Each number is 50 + 10 x the weight over its row's rms, rounded and kept within 0 to 99. Layers, rows and columns count from 0. The size before them is the row's rms in percent of the matrix's.

# up: layer 3 MLP up, 448x160, rms 0.127, rows 437-447, columns 0-159
# down: layer 3 MLP down (transposed), 448x160, rms 0.0838, rows 437-447, columns 0-159
# gate: layer 3 MLP gate, 448x160, rms 0.131, rows 438-447, columns 0-159
up437 102:69 32 50 51 46 41 59 76 44 65 53 38 53 51 48 38 65 48 47 47 51 39 50 52 61 51 51 52 64 49 63 54 53 42 48 40 61 34 62 39 45 52 39 47 50 66 45 54 50 54 67 52 51 54 65 33 59 52 50 59 46 46 43 53 43 56 66 57 65 51 42 75 34 39 51 45 73 48 48 31 63 45 53 54 51 56 50 47 56 38 33 47 56 40 60 74 73 51 52 56 53 64 55 30 59 49 63 59 62 34 47 51 49 60 47 50 46 44 49 46 60 34 52 58 41 72 60 70 47 41 48 60 59 52 40 56 62 69 60 55 59 52 54 42 54 51 61 62 40 54 51 49 37 28 45 50 27 43 50 43
down437 106:56 62 71 47 40 35 50 55 61 43 59 52 58 55 37 61 52 59 36 60 55 71 54 33 62 68 67 64 65 46 34 30 41 42 40 51 45 64 58 42 46 45 43 41 51 50 52 42 46 47 44 48 41 57 38 47 34 41 66 35 52 52 45 43 44 50 36 41 52 72 65 27 52 49 34 41 51 66 43 47 56 41 69 61 43 52 50 34 46 54 61 44 74 57 51 45 50 51 48 58 60 63 47 42 47 42 46 51 43 61 42 48 63 51 56 64 39 42 44 41 44 40 53 38 67 44 33 65 57 72 46 76 60 44 33 42 50 53 51 58 48 72 46 48 58 58 48 50 58 44 52 55 54 44 51 45 46 58 58 58
gate438 112:58 40 32 38 67 58 56 57 49 70 40 68 38 51 54 66 50 48 46 56 38 59 61 40 51 51 42 44 45 58 68 32 38 33 59 50 52 50 70 64 48 56 36 40 62 58 42 30 52 49 51 67 34 52 50 73 40 54 47 50 46 53 52 41 42 48 51 52 48 54 46 41 56 61 30 41 44 34 48 33 45 45 56 49 57 49 50 49 55 49 59 58 30 43 40 39 57 51 49 57 43 27 57 69 66 55 55 60 46 40 49 38 48 31 55 61 65 42 54 65 56 55 39 46 30 44 58 41 54 35 49 41 57 63 30 40 60 60 41 69 36 48 65 51 39 63 44 54 56 64 47 42 48 43 46 54 52 40 54 40
up438 098:50 52 72 61 49 43 63 35 65 42 43 34 51 61 47 52 54 60 44 70 71 51 47 37 55 48 34 46 56 55 46 63 43 67 59 50 61 66 45 46 42 46 45 29 49 41 57 42 43 62 41 62 57 28 46 54 48 52 47 57 63 54 44 46 53 55 39 55 38 45 49 66 47 57 49 38 35 39 53 48 37 54 72 61 37 49 44 49 72 76 50 57 50 59 48 39 57 56 46 41 59 59 50 48 43 47 51 42 39 54 68 43 41 48 51 58 44 53 44 57 66 62 51 47 57 55 48 56 61 57 37 61 49 63 75 34 32 32 54 47 61 49 65 66 48 47 54 58 52 59 43 46 48 60 57 64 70 45 72 50
down438 100:54 52 49 51 59 62 52 47 55 54 62 46 34 47 39 64 59 55 55 50 55 31 39 23 52 55 37 37 48 61 45 49 61 47 62 47 34 70 40 45 29 74 33 65 48 47 63 63 57 41 46 56 61 62 39 36 50 51 62 47 40 63 47 56 46 50 50 48 53 33 48 49 57 29 50 40 56 36 51 54 47 37 50 45 46 51 54 67 47 62 46 45 43 53 51 37 43 70 67 37 42 49 64 39 37 61 58 54 57 70 53 46 61 58 57 61 53 41 52 50 50 54 69 45 57 68 50 40 63 58 66 63 37 47 59 46 31 50 57 58 56 54 54 54 69 57 50 53 77 54 57 55 62 53 50 38 47 40 66 47
gate439 102:49 70 34 58 41 71 27 49 53 31 45 39 41 55 38 43 58 60 38 40 49 59 51 60 62 53 51 42 49 43 55 46 55 40 63 67 52 36 50 67 48 52 52 38 64 27 49 33 48 40 53 44 40 60 52 53 59 49 58 41 56 51 63 47 35 57 47 58 24 53 42 37 30 54 54 58 46 26 59 62 41 58 35 41 42 49 54 52 50 43 61 54 44 24 59 35 36 42 37 66 44 37 38 52 50 33 44 61 51 43 67 59 45 61 50 50 55 33 58 40 58 58 51 50 58 41 43 62 49 54 45 69 52 50 49 56 44 54 43 49 60 53 74 51 51 48 51 56 57 64 48 41 43 44 37 36 54 50 55 47
up439 102:55 46 36 64 56 43 53 43 54 47 51 42 30 54 52 51 57 58 34 32 43 42 42 56 59 42 51 61 54 62 53 37 32 37 54 46 59 58 42 47 38 50 42 57 50 43 36 52 44 39 59 32 46 46 39 60 50 36 36 45 51 40 44 65 52 40 52 68 52 40 39 52 39 60 57 51 48 44 59 57 42 73 54 53 72 62 40 36 52 51 40 40 44 45 44 48 63 62 55 43 34 40 34 42 48 37 57 65 47 41 45 55 57 63 44 65 40 32 49 41 39 48 56 24 60 38 51 44 62 55 38 56 65 43 56 56 57 45 47 68 38 52 72 32 50 50 73 50 42 70 34 48 58 63 41 55 41 48 57 51
down439 097:58 53 60 75 55 51 32 42 51 37 47 61 68 40 57 55 64 66 51 32 56 42 46 68 39 51 45 58 48 54 53 60 59 34 37 50 71 39 60 51 52 47 45 46 49 48 49 58 29 35 51 47 40 35 59 53 52 49 45 57 49 65 50 55 35 54 53 64 41 56 50 49 56 41 69 47 49 23 49 65 44 47 56 53 56 51 63 52 47 63 48 54 48 57 56 25 39 63 72 50 52 54 53 38 58 58 37 60 62 38 67 47 34 51 46 27 42 54 49 43 46 50 48 58 40 64 52 34 65 44 54 66 59 66 52 37 46 47 49 53 44 72 52 36 40 40 52 45 33 52 48 29 38 48 49 55 45 50 56 45
gate440 095:44 30 40 52 56 50 43 49 37 63 37 51 43 34 35 46 49 57 62 63 49 42 42 47 43 75 65 41 50 46 66 43 52 50 58 42 58 63 71 51 60 31 35 49 35 36 53 56 62 45 49 47 55 55 53 58 43 47 46 39 47 53 59 40 50 46 62 46 67 49 35 45 31 45 45 55 50 34 62 48 53 52 55 51 45 61 56 59 52 65 68 68 50 40 61 47 45 52 48 36 52 51 61 53 45 23 56 56 57 37 67 36 41 60 57 43 74 56 40 33 53 39 48 29 41 61 46 51 39 62 56 40 37 62 48 45 44 58 63 44 63 63 56 54 50 51 56 53 57 28 61 54 48 40 35 64 60 61 57 59
up440 096:46 29 47 52 36 44 51 66 61 52 45 41 53 58 43 62 42 54 39 38 33 43 48 52 58 44 60 47 43 40 49 49 38 66 41 40 34 57 38 60 54 48 63 61 40 54 63 44 55 49 41 35 52 53 67 51 47 37 23 57 46 53 48 48 53 35 39 47 56 43 56 33 46 36 34 37 33 54 64 39 60 58 65 55 33 46 34 45 42 45 41 45 54 60 54 54 50 50 48 19 58 63 33 36 65 68 60 40 57 47 39 45 33 61 59 49 53 41 45 52 38 59 51 50 46 41 52 47 72 58 52 70 37 40 53 65 47 55 35 42 41 43 47 38 47 49 51 58 56 59 44 55 62 55 46 64 40 36 41 44
down440 100:15 36 68 44 54 45 37 48 55 48 58 32 47 57 49 48 44 51 55 52 42 42 38 57 41 48 48 46 35 29 52 42 52 51 40 43 39 57 50 58 60 45 59 60 42 52 50 47 38 43 65 24 44 61 43 41 60 47 50 58 50 76 51 49 47 45 38 48 62 48 40 26 40 55 72 59 43 59 72 49 64 50 49 77 48 52 49 59 45 68 63 61 50 65 56 50 53 63 50 50 61 50 43 47 60 51 48 55 57 37 45 39 30 54 53 39 52 47 58 60 56 51 36 43 42 41 48 60 57 60 64 65 58 59 41 52 43 54 43 37 67 58 39 49 55 37 49 41 65 56 38 47 49 56 54 46 65 41 35 54
gate441 109:53 74 49 56 26 47 45 58 44 55 30 44 49 57 47 61 59 51 53 37 53 58 51 66 37 57 32 59 54 63 52 48 57 35 40 42 52 45 59 50 39 43 46 32 55 53 50 52 47 56 50 40 61 38 58 41 47 37 34 49 48 54 55 33 48 46 56 58 29 50 52 42 52 45 49 53 49 44 44 55 63 46 29 50 36 61 69 41 33 57 55 62 46 36 47 42 49 61 56 65 40 44 28 51 49 40 42 53 45 44 61 49 35 63 31 47 68 62 59 55 33 57 65 33 44 73 61 42 42 42 53 47 47 47 49 66 58 51 75 48 50 50 48 50 57 65 25 47 50 40 41 57 65 52 63 43 51 67 53 47
up441 106:54 35 54 41 37 26 59 57 42 42 53 46 28 54 39 50 58 50 46 55 42 66 59 52 31 57 49 46 36 48 55 57 55 65 62 38 61 40 43 50 54 57 50 39 31 68 55 39 40 64 40 35 52 65 46 66 42 48 56 40 38 59 38 53 45 73 65 67 55 56 52 55 42 49 41 58 54 54 55 47 52 55 55 38 50 56 68 45 47 62 34 39 43 51 55 55 50 44 50 53 34 43 40 66 36 67 45 60 62 42 78 61 54 40 50 54 31 35 32 60 63 50 54 51 55 48 38 58 35 54 50 54 45 52 64 45 36 40 54 43 38 37 43 55 51 53 52 43 40 63 65 35 43 54 59 37 55 55 43 39
down441 108:61 55 71 57 58 47 54 41 52 53 53 54 53 61 48 40 56 43 47 27 37 46 48 63 52 55 56 56 52 46 36 50 41 42 54 56 68 43 56 64 58 59 66 42 51 60 35 49 36 52 46 37 31 36 51 45 46 57 53 58 44 34 65 41 67 57 55 44 36 45 44 45 41 43 53 48 60 44 34 41 39 52 52 41 53 58 47 56 60 55 52 61 35 67 25 67 47 49 73 71 50 77 49 66 56 57 41 37 43 48 53 60 38 48 50 49 50 48 34 46 45 58 54 60 51 42 43 56 56 74 48 60 64 58 67 31 39 44 44 51 52 52 45 35 45 52 53 37 39 59 65 53 27 58 42 44 49 44 67 45
gate442 106:57 44 47 56 58 51 53 49 63 58 54 60 48 53 63 44 57 42 60 39 55 39 51 40 31 33 42 56 48 55 49 52 52 40 50 46 44 55 46 51 67 46 60 45 54 27 53 54 62 63 37 60 81 53 47 54 60 72 47 43 41 63 38 45 33 29 56 35 48 61 42 41 56 41 41 68 31 47 39 66 50 42 62 32 41 54 47 47 44 60 60 69 61 47 76 64 54 38 32 32 45 51 53 52 56 51 32 58 56 49 50 37 54 41 51 52 56 36 38 65 54 66 52 46 38 53 61 43 32 39 38 46 46 45 43 47 57 55 43 38 43 66 49 47 40 49 40 58 64 56 56 40 56 54 52 44 43 49 62 69
up442 096:54 54 51 50 50 61 40 69 53 39 63 65 52 54 62 41 63 49 60 28 57 44 56 61 50 45 47 58 62 59 46 58 52 53 67 41 27 63 69 55 58 59 34 56 57 53 49 45 47 55 52 71 67 39 44 60 31 48 72 59 49 37 35 48 46 41 61 66 47 58 66 58 54 43 49 54 36 50 38 57 40 28 47 48 40 53 51 57 31 55 44 51 65 57 43 61 60 42 45 56 38 52 52 42 50 61 47 56 48 61 55 43 38 52 40 51 43 55 70 46 52 42 46 47 33 57 42 50 44 50 49 60 37 42 38 59 40 33 73 25 37 45 37 38 40 28 47 50 49 49 52 54 51 40 40 55 46 49 33 56
down442 102:52 51 70 49 38 44 54 73 58 62 72 65 40 52 53 49 44 59 56 40 45 57 59 44 37 35 38 61 44 39 44 33 66 44 50 57 43 49 65 52 49 52 44 55 57 40 36 54 68 46 50 44 76 49 60 56 66 43 43 44 43 45 48 33 47 47 49 47 41 46 69 48 52 56 52 55 46 46 59 54 58 37 49 24 46 48 40 41 51 50 43 60 43 49 75 33 55 49 35 45 59 54 37 26 34 51 54 51 53 57 41 22 69 64 55 51 44 52 37 65 56 41 45 35 55 62 57 47 44 42 61 45 49 65 41 42 45 59 45 39 58 42 56 45 51 58 38 50 62 41 63 45 64 64 58 53 48 34 43 54
gate443 094:34 40 70 58 50 74 21 55 42 28 59 63 59 36 38 57 77 50 57 49 54 51 36 39 39 44 63 42 52 58 46 67 38 48 47 45 60 63 35 67 49 70 50 51 43 60 51 44 35 55 53 49 45 39 47 52 46 41 45 57 47 64 49 59 61 62 55 54 54 43 81 42 38 39 42 56 41 38 52 48 38 48 46 45 43 56 31 28 47 45 31 46 66 46 54 50 33 50 52 60 35 38 64 47 48 54 50 57 39 52 44 54 63 51 35 48 69 44 57 62 44 49 47 45 49 56 59 42 38 54 33 50 48 57 56 55 42 41 39 44 63 55 53 46 60 42 32 48 56 50 53 42 66 45 49 49 50 54 49 53
up443 105:56 58 68 33 39 49 64 51 41 48 60 47 49 59 53 55 54 53 48 34 54 50 50 62 35 32 41 46 42 55 52 51 63 35 55 32 58 59 50 37 37 47 47 56 32 40 61 44 50 34 46 56 63 39 51 52 42 39 60 52 70 52 56 39 31 35 56 36 60 58 52 65 47 48 43 48 58 56 48 67 48 40 42 55 57 52 57 47 50 53 48 44 34 47 56 68 66 31 61 64 40 43 61 46 59 61 66 39 87 50 45 39 47 59 56 62 42 57 44 55 43 61 61 60 29 55 48 64 45 43 46 33 37 45 50 67 52 43 50 55 60 51 36 34 32 58 48 44 47 35 39 52 44 55 60 37 54 58 48 53
down443 107:57 52 52 25 50 38 61 50 39 44 46 35 48 56 75 57 44 65 40 49 45 59 43 31 49 60 54 44 62 46 51 50 39 30 44 37 47 44 58 47 38 60 57 39 22 39 68 52 50 42 49 56 63 59 34 53 39 48 50 43 59 52 46 50 56 51 34 52 41 58 71 40 44 60 56 46 47 60 43 54 54 44 47 44 65 38 56 40 53 41 36 74 30 52 51 68 66 56 51 40 54 58 55 52 59 39 55 37 56 45 76 31 43 61 49 59 39 56 47 49 39 54 54 52 56 59 53 57 58 40 49 49 49 58 45 50 49 55 35 60 60 60 59 53 69 59 65 57 70 35 51 55 43 50 49 42 39 56 62 69
gate444 078:59 63 61 67 43 49 34 49 44 45 57 66 52 51 59 64 46 37 54 39 64 57 39 47 46 62 42 54 47 42 43 35 44 40 50 50 50 48 45 54 55 61 40 37 48 39 44 40 42 69 51 65 58 24 44 41 41 39 47 54 57 51 45 36 54 53 65 60 50 25 46 52 46 66 60 71 39 29 74 54 46 74 38 48 69 40 63 37 39 45 55 56 45 49 52 41 38 65 46 47 43 38 37 59 61 50 45 47 55 39 54 49 49 51 66 53 52 33 59 52 66 56 49 25 57 59 53 41 62 61 54 57 67 50 40 37 40 47 71 49 34 51 51 49 46 45 62 42 57 45 49 55 65 58 52 44 58 59 48 49
up444 088:36 32 64 56 40 56 48 47 41 57 37 47 45 60 42 41 35 64 39 52 43 47 59 52 36 57 35 53 50 54 40 61 63 62 60 65 57 60 50 62 50 49 36 57 61 67 54 53 53 44 71 48 36 54 39 50 48 67 47 58 55 52 50 52 43 51 41 41 48 59 41 53 52 54 51 51 61 51 53 53 33 36 38 38 39 56 40 60 52 54 43 75 48 38 57 60 56 44 49 69 71 64 43 49 32 51 46 59 44 68 69 42 58 61 31 44 47 55 51 36 57 54 66 19 52 42 63 49 44 44 55 50 41 28 44 63 54 51 49 50 35 63 53 44 40 38 50 59 48 44 73 53 29 56 41 42 51 59 56 48
down444 082:46 43 52 53 62 58 56 66 57 45 54 33 54 48 40 48 50 55 45 49 37 71 52 42 45 48 51 57 58 62 63 54 72 35 55 55 52 51 39 60 43 34 49 55 61 55 47 48 53 59 65 45 38 56 61 50 52 50 40 25 37 51 60 44 50 46 53 47 65 39 42 53 67 36 62 53 62 68 30 62 47 39 46 36 34 60 38 47 43 50 48 43 38 62 39 64 50 39 44 35 67 48 46 43 43 59 61 61 47 44 69 62 45 41 41 49 48 42 59 54 57 42 53 61 38 53 51 51 40 41 58 36 23 56 50 37 42 43 45 41 56 41 64 41 38 45 60 37 71 28 62 67 27 49 44 46 54 48 43 60
gate445 104:53 45 52 59 41 74 31 66 34 58 58 60 60 51 48 41 73 55 52 45 48 52 40 38 36 48 33 30 24 28 51 38 58 45 42 50 60 40 49 67 49 36 53 42 55 38 59 58 37 67 60 45 49 43 37 51 58 47 48 52 48 57 46 54 60 46 72 39 49 53 51 44 66 37 53 54 61 41 48 53 41 39 44 58 56 42 55 71 60 45 51 48 36 39 43 54 49 53 45 43 56 51 68 69 49 59 59 48 48 35 59 43 46 50 51 50 61 38 38 60 47 56 55 47 60 66 51 59 44 56 43 52 28 38 46 48 56 39 60 52 47 27 50 66 56 33 44 49 50 44 31 52 23 49 51 41 47 41 52 43
up445 099:40 56 46 35 44 22 54 42 53 32 49 51 58 37 47 45 64 40 59 46 57 57 56 40 34 55 43 66 35 44 46 59 60 56 42 48 46 46 65 47 56 47 48 58 53 41 41 44 45 61 31 46 41 56 69 41 55 64 51 48 45 53 58 65 36 47 43 58 51 56 59 71 63 60 65 34 51 52 49 27 58 55 56 48 53 42 43 49 64 54 31 58 54 43 58 61 57 63 68 62 58 20 48 43 57 32 57 54 36 47 60 40 47 46 48 43 35 55 41 64 57 41 42 59 64 37 52 59 56 58 46 54 50 57 67 39 53 39 53 60 52 39 34 45 45 64 45 56 55 39 61 34 56 72 56 39 38 51 42 51
down445 101:41 36 68 41 53 50 57 54 56 37 71 71 43 47 41 57 57 43 52 65 47 34 64 44 27 47 46 56 45 60 59 46 51 49 55 54 50 51 44 42 38 53 50 56 33 48 54 47 60 50 37 54 49 52 65 50 56 51 58 48 49 39 68 64 62 56 36 57 48 57 41 43 37 65 47 46 53 48 55 40 62 50 44 70 47 46 36 51 39 49 48 56 39 48 45 23 63 60 64 56 41 35 53 52 40 33 53 52 50 38 38 30 45 39 66 51 43 64 45 37 73 42 49 51 35 39 56 39 46 53 35 33 59 48 67 31 39 44 46 62 58 68 53 47 49 28 52 39 44 64 44 32 52 63 36 52 50 50 57 50
gate446 096:26 62 76 46 53 37 60 37 45 62 23 44 50 57 52 46 56 64 73 52 44 50 59 51 45 54 59 60 70 35 38 52 23 46 51 37 45 43 42 28 50 41 63 69 67 56 54 49 41 59 39 60 55 50 43 45 64 61 38 66 53 50 47 63 65 47 52 54 52 56 42 60 50 60 46 67 54 49 59 58 43 48 32 38 51 54 61 56 51 65 52 45 39 57 58 48 55 60 61 48 40 51 35 61 56 45 50 44 45 56 53 48 50 55 51 45 47 74 57 42 62 40 61 31 59 51 57 50 60 52 47 43 50 63 62 71 63 49 46 59 60 59 44 59 50 35 48 55 59 51 58 57 32 51 58 41 54 53 37 50
up446 092:41 39 35 40 43 61 49 43 52 48 32 61 48 41 38 38 37 44 51 80 56 43 51 65 38 53 36 52 66 50 66 69 46 69 40 48 49 61 63 48 63 56 53 46 66 63 35 43 54 64 34 62 48 59 44 45 59 50 57 38 40 40 61 58 55 54 29 52 29 49 54 48 58 54 63 57 50 30 43 50 64 64 40 32 34 48 51 55 60 47 46 42 39 60 58 63 46 56 37 50 37 59 56 35 44 57 43 50 49 50 28 51 51 44 36 53 53 43 68 39 43 50 41 44 49 52 38 50 60 59 61 53 39 63 59 67 48 55 57 51 45 41 56 50 42 52 54 63 46 61 57 60 70 36 63 51 48 49 47 33
down446 096:58 52 33 43 39 50 49 45 45 52 50 51 64 39 65 64 43 46 46 37 56 66 56 25 38 30 30 36 40 49 50 61 46 61 50 31 48 53 63 61 54 46 58 68 43 46 59 53 52 54 44 33 44 70 56 40 37 30 42 59 58 61 57 54 52 42 58 47 45 50 55 45 57 58 41 43 45 80 48 62 47 62 51 45 59 45 56 47 50 47 58 63 42 52 63 45 49 61 58 69 48 51 35 46 48 36 43 60 37 58 66 61 53 44 64 45 54 58 35 57 55 59 38 55 46 55 56 57 62 36 75 43 50 33 43 51 63 52 54 49 58 62 58 73 46 59 62 66 45 47 43 60 38 37 59 59 45 35 42 55
gate447 104:58 50 20 41 52 68 43 57 52 49 43 41 52 37 59 30 51 42 46 64 38 62 50 43 44 57 69 65 59 60 47 44 49 52 48 52 55 56 59 52 55 55 46 47 56 56 59 57 59 66 40 56 48 69 43 52 44 50 49 59 32 52 54 52 34 56 58 44 55 56 74 53 42 44 53 46 38 44 46 43 45 60 48 53 43 51 49 60 48 48 46 56 54 59 54 46 40 67 47 59 58 61 46 36 24 37 38 49 66 55 43 62 75 42 66 41 39 47 59 62 66 31 57 49 42 52 37 64 65 53 31 65 59 51 62 51 46 65 30 58 50 46 58 65 51 29 47 71 40 50 59 52 49 40 40 53 63 43 55 42
up447 107:34 48 44 38 47 59 56 49 51 50 56 80 42 42 51 58 42 57 51 60 67 66 52 36 56 55 51 65 45 48 52 58 63 45 51 41 67 32 45 41 59 45 41 49 37 51 54 54 39 77 57 74 54 58 48 48 53 56 29 42 58 53 53 48 40 38 45 62 50 59 50 30 50 46 29 50 55 26 49 67 43 52 54 41 62 55 42 60 53 58 59 47 37 53 42 50 74 68 39 52 59 56 43 30 45 55 40 47 66 48 45 34 48 45 42 41 51 65 45 51 55 58 52 52 49 47 63 54 35 50 47 38 52 57 48 67 51 44 47 22 64 43 55 39 42 53 55 51 52 63 58 57 44 45 63 42 43 50 54 77
down447 106:57 47 60 42 34 48 41 53 46 50 39 35 59 61 54 26 54 37 50 47 33 64 56 44 41 53 36 47 55 56 58 61 44 67 47 46 53 43 56 54 52 48 47 48 53 49 48 60 62 43 50 36 59 56 59 62 67 51 52 43 75 45 66 54 47 45 58 39 46 63 46 50 59 67 62 44 44 56 40 40 60 77 70 43 34 49 46 44 55 60 46 59 66 51 53 33 44 46 43 53 48 44 54 34 62 30 50 48 44 53 47 42 63 49 52 56 48 44 65 48 56 45 69 48 45 47 64 52 59 36 59 45 33 71 48 58 57 54 38 48 45 38 45 54 27 26 56 72 67 64 62 62 58 47 55 38 49 50 49 66